Weights of a small transformer language model: MLP 1024 SwiGLU.
Each number is 128 + 24 x the weight over its row's rms, rounded and kept within 0 to 255. Layers, rows and columns count from 0. Numbers have three digits each. The size before them is the row's rms in percent of the matrix's.

# gate: layer 2 MLP gate, 1024x384, rms 0.0486, rows 493-538, columns 288-383
# up: layer 2 MLP up, 1024x384, rms 0.048, rows 493-538, columns 288-383
# down: layer 2 MLP down (transposed), 1024x384, rms 0.0483, rows 493-538, columns 288-383
gate493 092:098147104103098127144145123160093124165114164082099139152097126133119117101117158120121167167141152130129115145116136141089100125119156117147102112136116159135148106148112108114136153175162124127132124121117098132117141150154121099127149105134103120136126095110147144116106142134078148110
up493 097:114133125146117099146105141147102085139136165090113101181127124082142141151110130102159112099156141082171135086095119132144135124130133124105115146151116121108143112119118136078123122143180125139066127146126114112116098155164101148117129084093128111194137143100149121132146103117152118109
down493 105:145124123147151142115156121118138103161095130143128094153109123068168145138117137124113112092126087139105096117110107115116179099102158130104120132134128084163147125124114117071049138147121109126119120194112137133086121101163108145089116115122139148180123149125161114138140119146133138117
gate494 105:101133109104139085124147175185100141106148138112106154123120115158125111094117117156141120128099144116116112156137125119131157126158091092102107127071141118103167141114132116141125146115141170100144131096094128133107150126107084113133114114111136127091100114142116151144159111122117152130
up494 110:168174165141144191113111086122137125119143143088109130161140088101147111125151126107131160111130130163131132115153119108136122115148084121127095093153133149084184116110142143115138138125121131121081140119127119113142171080165131119097122109198155141101144141099134115148119128125128147121
down494 104:111149135135132160100112121118139145121118122066155124131114129145120120120159109088171113126125153151155101102167142177131113098141102127147140091125097124165133075119133129133129116138133133109100147134151121142109122110142161095113108109161147161111126163171170110175127093144135129129
gate495 114:135109114127151107152142120134143115122128095129124112139140140151142146132082120140122105118146141139141138124120138176105122109144178114149099106107162119121126144134119136119102160150123164114093138131143136070137112095150127126125149119144170129156117098088117133103120151149173128120
up495 112:114135144136100151119086166148118150166163115092124099127134113136142145133128073120092139136161097141094112131125125114100094109154068127089126141188077128137152084101133167138126104111150120125118121154136147156128111151148162093131098154169134158143104147176142149084115127144150146102
down495 099:142156175121146123148083132126131115162114101156102106153138118131139083142163136137082141148100123118148130133147131124093147091141111129134155078115119150103159122152132147169130122138108105175122086106115140130128156128105112135090177170103091124141115147162108099115118177107133137146
gate496 106:135131095130115111155102130129093119112188103100143146110093121116130142113124145155174146139132165088157127148127101104143148127118119115125134132081206152154160190097107126121135128176120158114163151110161105134118168077142056151113115090108160075129157164177200189143148139136118099154
up496 106:138087073122109132157151132129083140138138109138175140132129188114143162123097121121146174133100160092153131086113124111146116101128131134097137125155196154161156148110131163092119153150171135107125146116149098122107156107087076182131082108107170131108136113151172143097137137140111121161
down496 103:141135118146116088106131112108142129125131151101118143111130109108146144147150130164141134092104120127146156113160139132117120134170146120102080109123138089119134120065088126114093128153117161081139138118117122145148115132086122127144172133124165133134129151059162125136162139107128098163
gate497 106:131132130131152123142107137144156159149125136148082120121117173125154137116114171174141083129130113151078111133116149118168101129128157117145132169114140107132161139150116165084106126091174139122099147108083111139095145146139130131127107093134147128123117139176113102148109075143118138136
up497 104:118153150176107156116120153102124122146163093164129157125147117134124109111132055137167093129124145134128159116124080109092132133073167132127138152117105132099136108104105152127150118090110112147109131140109153126147117164140105085149135120152100109139109127104118123132151120087096073137
down497 106:114134133146109132135146141125056080159163092110124098153095111128085105135162083087137151112108111145125151097184089122125098138160127147115145149136134097118132126096123124145100126153156144124172109176121139141138139115101161144119129145161112064131109156127175163141117140110122118106
gate498 089:131142114121128137155096106129149131142125106155129086116151127112124117127186105118151153149134119103087108127131088138102143133126156120112133134074110121110125097108113143149151089128096141100118123101129132142146156148165164114132101120175121122149130122131168142095100123131108163064
up498 087:088139131175090128145144094125102127131093112129102116158112122111114140120158069093138159136146159102143134098139024133158099127143113127127169131144142104117125142129185132146135094123173098093163133122136099123139123127139115134141116119142127129112100134123112133124132151152172095119
down498 097:099123105160113127107134130145101114136115105157107116145107127093136115128094140145099150123138116081131100127166099091166114096139145152148148149141075127131135122140111140119183126138132077125151140133113122098124109063132120121160070132134161114143129151121137125166094084111124097121
gate499 107:102170118118109158157145104145122154120131104174103167129108094135110058105158106095137108140102138112076148140154149144109103086102122100150157126110099101126105091145108152154142112134154108080150116119159147149081131121110121094144091157136132118134080122120169138128168086159140141136
up499 109:127156124108086111124139125144112100170132172157128096127128158097149100108081095105148148159149148133118110129152087174062123140086165109149170169164104147103083094158134127109150092128088180099142089138132142152110087133132160125120110084132135144135127098086143121135129157127102131098
down499 107:108124161090107106134135094140145106137143134117138137155089151101087171133098121122084118166111130147102141118136136095154121140149119117138122147137108146110119127103094141142141106109083123124181107117115143121122154119148155152082129138150168135129084141142131120139158158104105104103
gate500 100:127078093103112152114168149110120103100113111115129146136153122156141107132130090144118119084088115124142099088123106088132128166103126145130108142179128126087152134152119100134118130134113138092130151137125116094131120138144115106109123132129118080084120161138086178152124116121093104087
up500 102:146138170121138130118108103126128120145114165114113121132093154100114156123143138130141111133157154151112144141124140152139114099141113113094171147101135109174114127119106175127113112137108117167127116126106139148121123135116150136155148086163118136156154084091152072114160155156129124164
down500 097:165128147091145165103105141129163098109097147120131146153123144156137077106125075172168139103116180103114133130140136110156127120154119157106152116113103145149144099146122158113079116166111085125105146126192119152098127115142110117131125122132127098078139137107135141129108166128125134118
gate501 094:067144127114104162129104165134127183128125164137176104121142156122119116121107150117145119142097158139124124150149138130141146088117094131154131146085109128104139135112101105113133129146146107153157115104105123094110138099144140090146102158155148100150121126169164114143127132138094142104
up501 094:136121140122125122129116147118080084143162136110115151136153146132072152147093142115113098177148101099126115150128105134187103102129096122132102101110153084106150097111094143127094157141125152131112133097103121140118149125132149122117109127097096132168086115172110160125113124129131127122
down501 099:148146132108114167109099113118116140128130141090128120101111130126100118144139090156094113121142151165124170103202068142113156152120081131133136139121136095135177133095127125112118102121090160140125135147120122124146160131137163123097164140143149120152131150146124137119119140106127071096
gate502 092:161079145119137099176118136145161119192124141127072140133134135183157099196154125143097154148144157158137107096138168137107119126123137113126072132140157132089140167169123152130129104127107144161147163151118105116098128139106128122139131109085118085170144136139117154119089109102162176137
up502 095:115148104122129168095104121108099137080131121108179099117090125064098159070104125120166110120113118084135170153118090141119142114127125141144168121122118123172093130084133110150139123149151119092116090105151135134144153107117135132131105159182164146106119119130145096135158143161115078103
down502 094:120145141112151129154116098112123145110129109138145147113109161136101068195148116174120098120165130078134119103185133075138140145122140156124111126107101150123135111129118139136125092139086108149127116095108095131120116133157087145124168146130134125137101161131116143162149163119140132147
gate503 097:206142121159164115127107151137144164121116104072105113164159147145133111118121134126149129091162076110103129135120112114112139114163113131128136206163136171142147141145117096139152162144147112148133153156123132138132106117097127133132167127138152086113092127119113132134075134131138088161
up503 103:076146175108080157120134114126115111136124153164118149072118078112104163129112125095136144136131142141147105116141150109109131090091128127131117088102137091123102099111111163127090133141140096104120129083130142123114149159129127129148120128116106171173145138137127140167140132148131154089
down503 101:129135138117120160101080136099126130120150167174121122110134121104119141128090119110136143097125153159095075102101109153118139124125132094095086127144100118089103161121117141123128159121116098135137136119149125130154144181114157100125103121109160152158123150154148138120146112157118136093
gate504 095:170186111090122158141122091178113164108113127113129121143152108173130120153139136144096128112129133126138149137099161131151110120160139154123130102101116133117132136099143148068099152155114139142077114136154131103113175120111128122119087152140125131107074129106137126140129110108142126126
up504 092:086091131187138173159142192083118110143180092130140160158132149154114117129139104065139146128144135067147139132112108156129087115106096107125139115199177147131100145150134131163087154082173128138168115149095134159178130115103095114116120128122114124144141150175084115126132154130119102128
down504 099:144152171118138136119128150105138140133155095126157136113130146149091092119142069122103109126105116128121139156100127111150133172091149059161137146147145164122098123164124131152108183157159096185105109194116140137109136145140127118167152124134100123128069139135113138111124133153179110103
gate505 102:118085107126168098128125137130148146134122127127144130131157148137109098161096131137131112126160122147163122108174176092135113096125145102159147153155112131113159167150123154173128129098143136170144147118150119113151132139153130116161096185137102105116099170113139092151087162128155125148
up505 102:188154167189104095113117099120114077134124142153126128134163140114168109124074124140087163099124100092101182113120176128060082132122137101126113117145133129105128108141134090160129142136144140101122150112127127124122185162114138157133077125118106145140112141129114122105106141091124116127
down505 104:183123190152107151146101094138108080154114084126168119120157134127127153137109120152095148123122149145115159114128151105103109157133134163097122114084137124113140107118157119181165136127163156145104143116093179094137150183102117116129091127129145123138102132137148175077145184116135111112
gate506 091:125176162122089074108138102124175146091118154164123104145113178125153111174161108143122180111137143099140116117110149146136084088132133147157144115155112104144129152148125141092170117126128124141083159135130189100131142155099159116113115132116116100121126129112120103137127120148094099079
up506 090:125106145136162134138108142150109104164106116132158120148138107172157150108112070121114162155149111172130145127153127087097122180101146095115110122099171122090140118128054154103174141162108119141091128108080076127142132165111120126118128112113109150149121109125135128141114074116154163139
down506 096:153107124145141113114122153121132127169125116147113121148081146150115177150122093103131164078152152143150132134123112120148132101141089154161142138103162120112095109129133154129131138110170116141146113134133156105108153088118128125138109135113102142179119134112112120106106112103127135115
gate507 113:137098172134141117129120143142097121126141175152135170113182133113114140094153100125084118104127137126145124131139123145108105127094178144149143143118143136194163168104142132128099158157099136138155165122141105139152077114124115115113123089104124111171160134143113162107097171106113111113
up507 104:102114133121106109149095118160138170157107116194162127130147130104088112145112084126126141116084123131151130151118139105089121142102138127146113121157096119183114153130132153154090134118125117093145103084102108170120140174118146119094138126132168121109113118119102153138137094123086137172
down507 103:160166120137157139131142122119116129137122103135140103180154160126077117085132097113109130084114131122105110138132128130100083085157115166111096111119135157129130140170109108135115113158099153098092101148131129132110076137105105183150114135110133123167115130109099107154104121126068154132
gate508 101:107109140139073095106148143103075126158125101136120080095094143131065133145147108091069143122106151119131141123150137102134120152115130132130127147121131091140110086124155104117114150141154126129100109108126161164121120135094114115154122157101133141123142147125142153155098180147070148160
up508 094:102098146147072072101124113082104123145130124126083109105117128117120123153141115105070146128092152171138147132166109088117129133130146169140104149109138107147087098126128112123136143145149121093078117120103148171132110101089106119157099183140110108093118141123142170122098136116081181148
down508 090:181082085149209155113126146122131144142176148130105146164134127144144128154091138130153095162162126176106165153141093135106126102096170124178146147102116133103123127133142191143095108152113148085097111152114119131126128125155141125164172102095110077107139122120113078105090133136109144117
gate509 115:111149155175140155133078135129138098122111130127086130095176145135139142119125121107148140124128144119153112161125118114153109139137131155172137140144152115141151173107105113128147101100133076095171133125132187101097106136121129138086166101141149087134076111126150138137129150121099123144
up509 115:161101128100108112150132113133131146140168143134183139140096105135142134125130146144128137127122098126139135111174145097112127136114102099096112102099123140146107107150113117128143165179138192163075121140137087147120137128084099113152114126104106151136160159154096103152091123130117144122
down509 097:097094121145075139136101122125125122066151136183183124119107141109105117137110065187117118101128130133152155168120153155075125149144132133088111110143100097146086117171148153115134119129112165148114128151149152156123167089087159087150129130132130140122116092175104155133108127136126149118
gate510 105:126159123092094146153159125103182140124076152128129156142107185139111156115134109131077095111160115135117146076105117111115157119125144143168146108109094105127126110154143148111130120129118143113123136078141081150139136111141116140135154166183124168124143125130102124145107140070135128110
up510 101:096131137083154137082104159138144124105175128157141148136124134146084114098097129137101136098142106118135168154143136089122171126124085159093096116134123134104132179123125122145115090186128161145093107082144132111105149128118176152139096134137165120149117136127135133136147122092101100137
down510 102:132106136154100094116121127123120151137119133134118141135130102135130136126129149135146142163107077144150107169121097103155142126109099178140111124176089124133108116160134131172118156171116127137119089140122159114153143132174120130108175162139150123129105169150126122092122093110143151150
gate511 097:139142106098105104153158120116135154098111120110135155113127156110119115112128116137158166104152178178124139134116150139100120137148132098130112115104144101174076091145115111143079135112161142160087103147117141129136163139129159153087108113139146153135111129125155121170161129132120116104
up511 091:142124072127089141146127173113133189130141152103148173141129136166161096119096125081129153073167160144098151127132104166130131157105105096178077094119143078173126115158106087140132121130144112129091126143085163134094121130148107145133102144157153121141052141139123161114171172133113157141
down511 100:140099117155106139133145104141108141110096151140121148151174123119171095130109117151149078122132123139116126151125090135148151108158071141112099147143159113150123100149127127133132125089109093155136131113164114121113159145138122122153071145124101119179141153163150142053101171114122105087
gate512 100:148112146085134153189131111121142125138140176121133108138150097164093143141145099167105086130141099139139095160146131069146131137152067154149075143108142133154114167100147120168108092120091122092134117133148102128120105124158112096098141112104169084138128117141111130124117102161133125119
up512 095:091193133129182097108140099088127135088134126116139101115122162077106111148160159130111129134105128129130157112161164156147164108122096133144165169134112127099155174116191155163158169114173095131144110128144152081108147131122134110174099196130099169070104162156137117119134116122141114132
down512 099:101126121136163117158117136151137113132109125132109119180137117165104136129118095068140103109117101135123142116125145184160089123141125096117151126125172144103122100162120165122162114129116109139110137108112144118151129134111127152112147152136102134132120127173112164115136108125143124160
gate513 121:186134103139152166121168118145100129115124128151123131175107125113129119149156104095124105135107159168125156166148115133095122103138111120136135108142115126133165130094104081105137094110107124152079109115116136097145143084134132156145151135113123132122126166125081083125141165128097103150
up513 125:159159126112124102154078113143158143155107141183123103164093148149152146103114122148160137144156120089135119055119128109116142137136198129120131137146170104111097120120128133100124147129138148120136143127111119112104136157128114095121132107111157126110103124105148117111075125123124155114
down513 107:141164152109100134141113153113108137137146155137148109136117133169138136075111125154159142167109116125131134140124109118129183123175159126130140167133108100143124142145152104091121145144109127129126141137165140099110123134120143085107101165102125158131090143130134149102098117157149130115
gate514 112:122104085193134130151136170168106123109149155111154134157137116131140113103109125129172140103139121113082107134106082120156147100148105116104137125090096117116115091127125120106105120138114090098150107083149110116168123107118170145107103148166094139131108123096145125123131123106092166165
up514 111:096148103109125155126155127169122127126108109130153116105157116136131137119128110115116091112128139144098111104152127123122112093192114110102123135095108124143130134113133136111113123123146116122136147106136123117131123135117136161148146087164097121112118131128161130106111125084102134155
down514 105:106084106133135146098174168152088107112124135102125099121134172112127140074119102126119163091100114097099139134118095134090140096204121138152124126124113157120121098145099143134110155115122143089116160111134119100102138103145104098094175130078122131165135095091105170168112133106124141162
gate515 103:129088117160140096108134148159138131109135118146150113108088086128156111149131128129103123134094104176139141110121186131100140131139154105144122140121133126102148149138075105185143141113094071105145101117154148106156146121151154102126138121130145160142097116117122150125080126110146136161
up515 096:133149114115103122128110071093133101097157089150100118125137126133123171127123126122119079150153117129163121155113104157137143152076117121109120135084135141134114125102171112107071094173139154130113107141144116150141125092092152116093129138191115131134136144116115103151136104152149136106
down515 097:147179140088121086131119135149102131171101137148107179128112130187140127155130107124109125161164120129130103139130121133113117116089127147088101102121093107115127116127130175117117093136108122190104158140129139169155123159113116132122178108134145112112152168106140173104158117143178122134
gate516 098:136151127178114160170126125105138166128117095098157133166104135135158115158115145140139076110128089113098140133103134089148176070122150108139126154116155181125144117106109099108126078159146116148149154126111136139078119120124133124114160089149162117101078101095109090121116108137109132157
up516 098:123131157132115148097144178145115097127153139149112141138137141130129125117143097157118154120111181114155129143186179172130112122140095154113146095122101064135125103145172133132178128104141125140130102102171128165166174121107122129111115132112112119133163118161145120106138089101134128087
down516 098:152137148120131132102137104115116160084134144083115150094134137119103123167116060124117128116156119120122083090116107092118101115142106106095149088078104145152116172120108113110153125105142130105127145116098136138115146113126140152128131116116123115167105113115145180146112102160117159142
gate517 093:139181142106127043116142076138122121113149119164136084185142116104151111152123116165116137103149132165133115118110135108123111150133123144139151135124110111110110109179059103091112137132154153123112109117100111116121169113113125149081131103159157134110063102137119165137151151112136092129
up517 095:150101092118121144126127156125132107119150169091147193106151123174129147105112121098144114110128109093158153126158150136141138098168136105127127137132140092156126132117173132106133102160147072147128144109117155127132116145126090111115122159090131107129147149129090113118107093122124155141
down517 102:127155134134134168108087174165106112089144094088159161108083150114101093139104106117132133125104099112097169171145124134132133120109141134112140102120142142077168119118152142139131172137142094176109145119143167123124132113092128125141117130110134112124136058095147123124148128103137111144
gate518 099:136139103174161135119131083129118145175118095157109184129141109136139175125111085090119153138156120122116163120059144137127109144161120164136098151138119094129139121127113160121124145091119126108137125137105156103139125125159146142097138109110116154151163126133087128152121134100126139192
up518 101:129118136122116125161142133119146137109124125136147108117157142170154129116131164143169114087133108147125146149167078096130108124118141096114148130127198162142120191120101119114149124141149124091085150107144096085171166093100130137177107158126136126078130140113138171174151129124094088151
down518 103:127156141139086087153161155137108140095135112123139150128105148148136168092139156147113149132150141124118123155116120143083139121071124151174125116127157140150106143102167071091151133105135151122139153129131156151151148111123156092156107135163103161111108143126173147165105098152142158139
gate519 098:110114101165113136163162114129120130115133121164130155149143075107104154107125098138110102115109108110128163131134133119161127113112154146137132111119157131128140125101152153135119116064125135147152143112116130139152127116119127181114140118160134146130174126120190128138123112174164135125
up519 100:118112158148156139137142152111161122095117093145083118128130151130095110150137153141160145117116145109122130134134133129096121095153120145157164085134130143104141123119078100092104115102112132155094132139130156172158124175159180122133126113126146147131142140094111172093148154113129124143
down519 104:096123133095126144127116132130169126116138129135088185128154095126122095147130155129110125130160140067086112114163134101096166142178134101107104140121122123092094099131103127150084191121120124167101133130111101107138108128134099104103142093116083119115116153169146117122181103141149141148
gate520 092:157113130098102185134194116108125097120095130125095137155117105109124067108128113150130100099174092139153114108113101128123140126124157099145127105089133134141154132123142181112172161087151113111134127114141102172111108119101146110099106170158136147110165100143097137096155160155126107146
up520 092:130129116094120138141125108076179138070133177123137152138096142115095132144152112138114152124105134135147109142158116093133124085125190105096091106116165131158088130122104169170143120109101138155117130143104099127098109157141121107161154131155126119102098119115125137123112124124143143119
down520 097:115133131164088161126121120104096112116110118107101121127135119122160121096147151124094120117156158161156113104107107134117059141095151096116129123138131100160125141141137095071095156151156105115141121080139164175135150166095133096148126140136109124154120161134123131144150143086163141107
gate521 104:133123160141129111116117130120124104159084154102145143106107161092112128142096120135149148115146087107069084140111160112153143147155101091138127149062126167125117128129142139173133124088129121144145119080084157134083108115115134123116165100176129124081143168172132118129106129127152152087
up521 106:177122151148104074107170116112147145128148125143129099092114108103162124128110138124163119071075128122155164162115158118108152173111153131150171122130126095096171140087134126098120143109107144148132137128135118108131145141116100155097147142146099152131143107102158178106152108136108129164
down521 102:124105128140090113130105126123113165111121161123149112153117110084157106142094118168111093134111091088152108151142101090125064116104131135156180122145097112109103145112119149133118143119136082148106180131191121119106149166127159116111167078139153115120095143135156132143143115123156113104
gate522 091:085142183147157132167148133138131114104144133140114156146127162092107100141144107152139135121141180120140161100102117130111126087119149134143179152155148133112124121126134135131126135106107161100099093129096150128104123103139131182126128164151178116138125194146125122158116163139105133087
up522 093:141112095093133135115118152106106105129092109051132111150107112127125155138127125118141132141112066125161087125112140117137126139093103114100132108117113120119110057129114166142113091128109129096140192151119110094108139141144148099162114144116114123104137141130116135100145157145191147115
down522 097:129151087119149127144099105124123152137105108088151147139114113071140139081146126106093163123130145147143070119103130124119109137136146100090163123115104162164123125138137083129083124119129195118137131090172098126142111097135103069142155124115111116158124135114152111119148126140140134158
gate523 106:103143106129149093116123095158086129124117136112132175119162133087131113137138108148138142123122135102114119073148107126096127152126159157117142172150145118134084076118140115133129085127111100163145142089109147097094118093116166163086098119128125101146133170113101103120118148109101112110
up523 105:169100099142126100082113140115156098126141086148127099153118127146152135133105113138124168143132099143144154134111138129082122139130127122147095143147086132125171142147092169130144149172102180116130164117131129088095104148082114109102176115129119113092156149124151147164088132168121087098
down523 102:166127132174182113113174139112164122077102103119164108128083111118121148146076134149135128123134097095125128110093090155156146161126142155122157136138144133130157090137137140182113160126167150108095151128120095115118147116106144133123152118118142095119149163168115125125118140147188113095
gate524 092:101118149150133103142144153155162073166108107113074133131150111121108148147158119151140167077136103154160106108120096126141144131142155105113144163133119147122091136135090126100115136143137108116184149127144111171150113092097098191122111084161148116141151119123103131095109133150175163157
up524 095:091094141132112077125107165133153116152089100121117120119159109105113146117163146149143144098125118105161110161112125143142130155133164114122127124145135164056086118159103165098103120156125117135123136097123102163123095130147120192087108110129136109178148070130098109096111132109129124141
down524 100:131145124154164117125132152121128118108135095136169103105169099112088109106142134105174092088112114124152137158123125143140131188141095116161154185123135133122133152136138105123104116113142116138127116101110136125171097107109128123110133157130148098130152112092112070137091134106141131129
gate525 110:125081106109103103200164122115141131114130093135179125126112119165097158099145061133120114103144111129110130147132105133137116113142144103113142145124113169148151167127151152112125127108131120123095145106088119176125123153081088099101179205151148081153101133118172118148140159153114106143
up525 114:122115180152137143072088150158142104125113136160147111098107097147111116122126168138147096104162137111108132125101104096138133147107135122104125143144127113142097108107105141116128143088140128095121097097141122072164133137156165114131126102084123142125127081132101118137110138103116165141
down525 097:143130100098083143103102125143138104119122130157084104096147164098117116133112156132131086156157116121115164113118128143099132138147061127143152138147105161087181137120183135149147096088130103121114098088114140130119115138172141141147146100094096123127154137152129105130172133083139141101
gate526 096:110085136157176086132109144146126095095126109116103079133070158134111080159135170142119115132089124137145119146120118085152181154134117138151092126120126093133135143136120090111122160129071123112130103149153115092138089131117095057100141133102100115090137158106104174111138088114136161143
up526 096:151169115130136157098145113157122117118140140119156139130159097104171128135153129154105130096089096081138118175146129116068066135138147143142137112120153133151153140126144182108126090099155136106137120146115191121134070120097129123160151134137122160120112111118132131137104128152116078087
down526 104:129150141136094144120123142118148141135106141113115114131128107135093165111147158140147149124096133100126146123188107092162122120127160156146088121134166129134133100124108123173144086138135114170117119152169145128101148128163102131129124087174127128127091151145171137154162148107069091107
gate527 108:139131147153121129181170105166105153127156152165126115143077108119098150109091102192081089066142092121151119132149113116173123135141100114150158156119131111119079104116138131149148163169087157119123111152143140102099105118160090122140104112127134126128140100113083118127164137158139129088
up527 104:147149103162141097130135122173106109126130062135119114150156139090173141130133143111141028110090154110159128138138151118102134169163132119165090150155089119136138089124106122135090092113143162122119134149068141090130114135153097119150155134104107094149124114078178098137099152070106157139
down527 102:140145114094079121109111150108116094087142147112142099143163110115126112143125101082136124157118124138102127138129137133113149149104143133146171102084131130080156163129151103150149114090156045154162107120123095152100127169114124121144124152142139151103149196139160092151100157126110123121
gate528 106:145130112113106127090091153132125145132167115142152090151138114135156090131166137118141109151131197130093134152135136118150136121134142161125150119099127125116132110148101096153090162126105092104151148149098121155109161129122102090153154135111119153156109115151118121141122117125157150157
up528 102:120134149173111124133110174113174130115139113134146114105133115133143150118140116118140074135172129126136154102162149107120147095118140174115160117127142110114124111164138117172097151182148135148147139144098121094074100144150146098140130092100132113131158150100152101100191135115108179092
down528 102:152121103131098080148137098126181090136133143127147114116086110148148124149116097086156108117133115127163118092165090137163158127132110123113157066124116140075107120108111120134102130160118111141138105120078140109129145122116105119114117152126121134115133140117165105187131099137111123122
gate529 099:129125157177135112126122148139116122112129118125161130107139143127181116096087131168114149134135156091122142144093124134094112150128133099131144146131146155134134065113127088141162125169105136117145123165135126116178106134135127155160133124159113115165151113153174124094152182123123135159
up529 095:175147107168150118068140178141154186174134153129133152116081126138151118127098155148106157126130143136147081125117173111095116109139112117139115142109118083121118152158133121087157106135143146130114137085149166120160166130139122114106118204094143152125135133122106109084150116112148178152
down529 100:148163125127160131100106132118143126088169121112162130097112090135112164116160101140084142144109172117136143119174157108165103107155124139166105137126121153107109137107136099128155152127080108110188147118112115129126119115124122170098162131157148111135080117138107126127133175143148145152
gate530 103:123120163096150118118146106103151085129147159125103080113157118122104125144141093126141086146083113113152181124168118132099176127151126095103092084135120067121128104109099086128146129154109134126101148117147125108137141126165113109115126114139107108156142138139127108137140115132143157113
up530 109:147133147129127141120121112115135096163111083122090094163141124110139143134099139171137072107071167093146194117131092122146119138157089133118146108142155112128120098104151136093154106112133106107135142126160135084156148096162136097154162139117142123128116135129134109139150113132129145149
down530 104:166107101058142115076098157151084113144108133164105136139176135145120129105103137105114091147094132150148140144148139153122137099141112143149145102194139121130131090164105105140127123171107120133160160132153119128129128140123116116126132142089117107104161187159172081120123130156089158061
gate531 099:153142133142094160118127139109120138087112107094136132113098126115160123112131121130109121098104087115129137134140149123148110128143136118130122128144123090116118103157132133133081089084167128098134116122110139141093107117144159179147095151127104117141164150113144131105121114122132120121
up531 103:112125154185166162176185119126110118157099128121113110157175119114098130157147087145195126112123132097132182113128098113137116166132134086124151132141131138159147091121157135123130163117150104138143142111137058100147103167097139115112151091154150141133144149143116174148136123157116099118
down531 100:112118130120159157148164157175162113142121136129088122149136141074106124151122089130155118122145159136155160134151087099120139131145154115187144153132133115159126147156118151117122083123108095116146110159133113102173159124116153102125131177141132139104117119129128081121149109086124124101
gate532 116:176113134146147117173131134121126130181137172156164135110142100085131144127147131109136167148130144094154148119118113118076132136116142139137132152098098093131137110131116131159155113135089108139099117141116108119158103117140133171104137155117147140091161138122118120126112173126128127138
up532 124:111126137151125067104117125128150097114132136116072139141122110110125116115116120133112105123120139136131129106088128148134170162171139131121112134115139120136148107132144162115151109142122134147111149124155178148087138140123100101118125140112117112152095123114135108088088099059105156128
down532 106:101070125128133146130127128103162110142098143122158198113107139116138137132138136108121114174153114143154108116093112096094166147110155108060122126104141105083167150130185149129131098133088140166137139133133076110108132146114100092142115145123128122141105110118149133070081111128123135172
gate533 089:144141151139121079135133128150123147118106128128127094114117157157131125100166118130135126101165123093099128111086117110131143130131084147131138137160066156109112145128101141070127133118131102115146106135115143161158142108139089141143123142116096125145106111138089150133117127140153088115
up533 088:164144108152105124149147138120131151156116153109100142107120130100162117116096120127174111128128177137159080107165147114154099123091062134140117102119166136128139101164136121154155178120126115146110101092156149136129152118145154201137123151088114106137189157142143136126121115090135112123
down533 090:109104159131100109171159141142143117146138153186149181141162118142129142134146099135173147096148153113131137142115113074124085120132112140159080137079116145113099096113099110114103149153151070136157093124132123165126136116150128124119132160116144121147146134145100151126133077107120134113
gate534 100:139108151100138130096168136113163189140152140164118126149120137153131144125148164125130154145133145161109141111133160135136116103126090155097133154093104129150153142141140130118140148115131105129126174143077127151138144119179119147123118105086139139140140161135142094152099083111141144114
up534 099:115101131116163114137155125104125190121154107160157132134134116146109154146113142159132175124134127111105138102141150152137105101156089128117131097121113073182098110123165131115132102124110102126126169171091083128151119152181138077135124099105158139159155175146147120126138089090130123149
down534 100:122095168093141179129144131135139133143117115095129108121116136131109142077126140105170139126102106131064108067135127168132100109139142113121119153129185133150154144146171154118139138105163105121138088184126117139120157121157129130123093102164124141114167124164125120118113122134134102106
gate535 104:152145161126120181132082128150112101104118125112155127128085132108117109132138132136131114121103132135118172155154120091080132077096118119110137163128098166113115121172136093103129154127155144134141093151168089120148138139134112118084131159131132137123114150135133130131128115139109132095
up535 100:090146114147068051121163110138129133144111117099088108149119078159138139104119140111134127119150117153137081125119141133142132126171099115117101082120127143122134139132118111139151104134099138118138155104131146136140109102086141184150112118144144103166117108116127113090125117124098173094
down535 096:099124134173115115119128093121131132123134111111093148148117088136161093136129144131126109151133109098144096090135127147119142154168118132161127161149154116135104138104148121135127139120079140185128123096095128084080098100105122145160100123147165144115103154160114147149144141137139151131
gate536 110:084149145169122125117091130131105123161147138125119159120097145122099110144169163087148153150096152189140111136123123113113107165112118100173107181139098132107125153162129160099157125076109086129114110157091161105112112119129124142125153136122136092132143131116133098127143137107127136117
up536 111:148096084120142119140169124097102135127118152128092164158114116138105113130128132168126126138168135118085146143108159108120151133111137101104166112137110108141128099085125123158106164158145138162124143148142141160140126173126121104139156114135159134113170121148090164154119130133174136111
down536 105:125073125138099162147175114077141107140113156165107114142098143160104136161118113120110133141145138149142154134113113115101137117094105106089124104115135102117112113138145095151103085114151090147130107098115076108135169122136110118127109162134163172147150147134105114154153095168132113159
gate537 100:152077140163153128137136124114127100135137119131148110129159143118091159114127123148106124106094100114135157180143156090132140163141120119123124131150144126095193159167107111135138141137102122123131166083082110108145129153124111132138108149173126125089130147134100128161142121127118110130
up537 097:129126134131135148156177114109116118163101111126120127109150130162066096128130149122151146124115095090180169130151125118121128148140120111136188138123140148081114085176103108110130129149152141122140158105099110101127092126150104094141146152140128121108111113143129112158140112084130147110
down537 097:130128124127112126113111119131155166148131125169143183115162100132106140133130107086140114130134130142147120070063134122116129122115133184117165113093147149098110107077161120109124103133166088093133128143141150178124108111129182130127084098126128128123083126149109105145158114145076144134
gate538 097:121152165123139132151130128157155123102079121132157123134134156117115122112126081091108111140114077147171121105114152098119165116183122100082148140118126078114124127120153147072124160143145102147102119122148092068112124124125092150154139092156136093124121121133111142106123097108100157131
up538 093:148111137138122096116141135089113138142156123113127130115127110104112180142132128144180131127125146151097157106131107164124137174120158123127173140098171147093129135109094119123135096110109139153130157092156119133132131122111144119145135150136140167181112141147103108093138128142134114097
down538 102:162108112148098109106128146130135151145127116123076126109126119127104141175099115137111130179144136126126148136128108150098123149158152135135126136096166161131171125143133114171105153113113135121136115158083115129119137142104143144097150162131118099090095127152132085115170123133102121128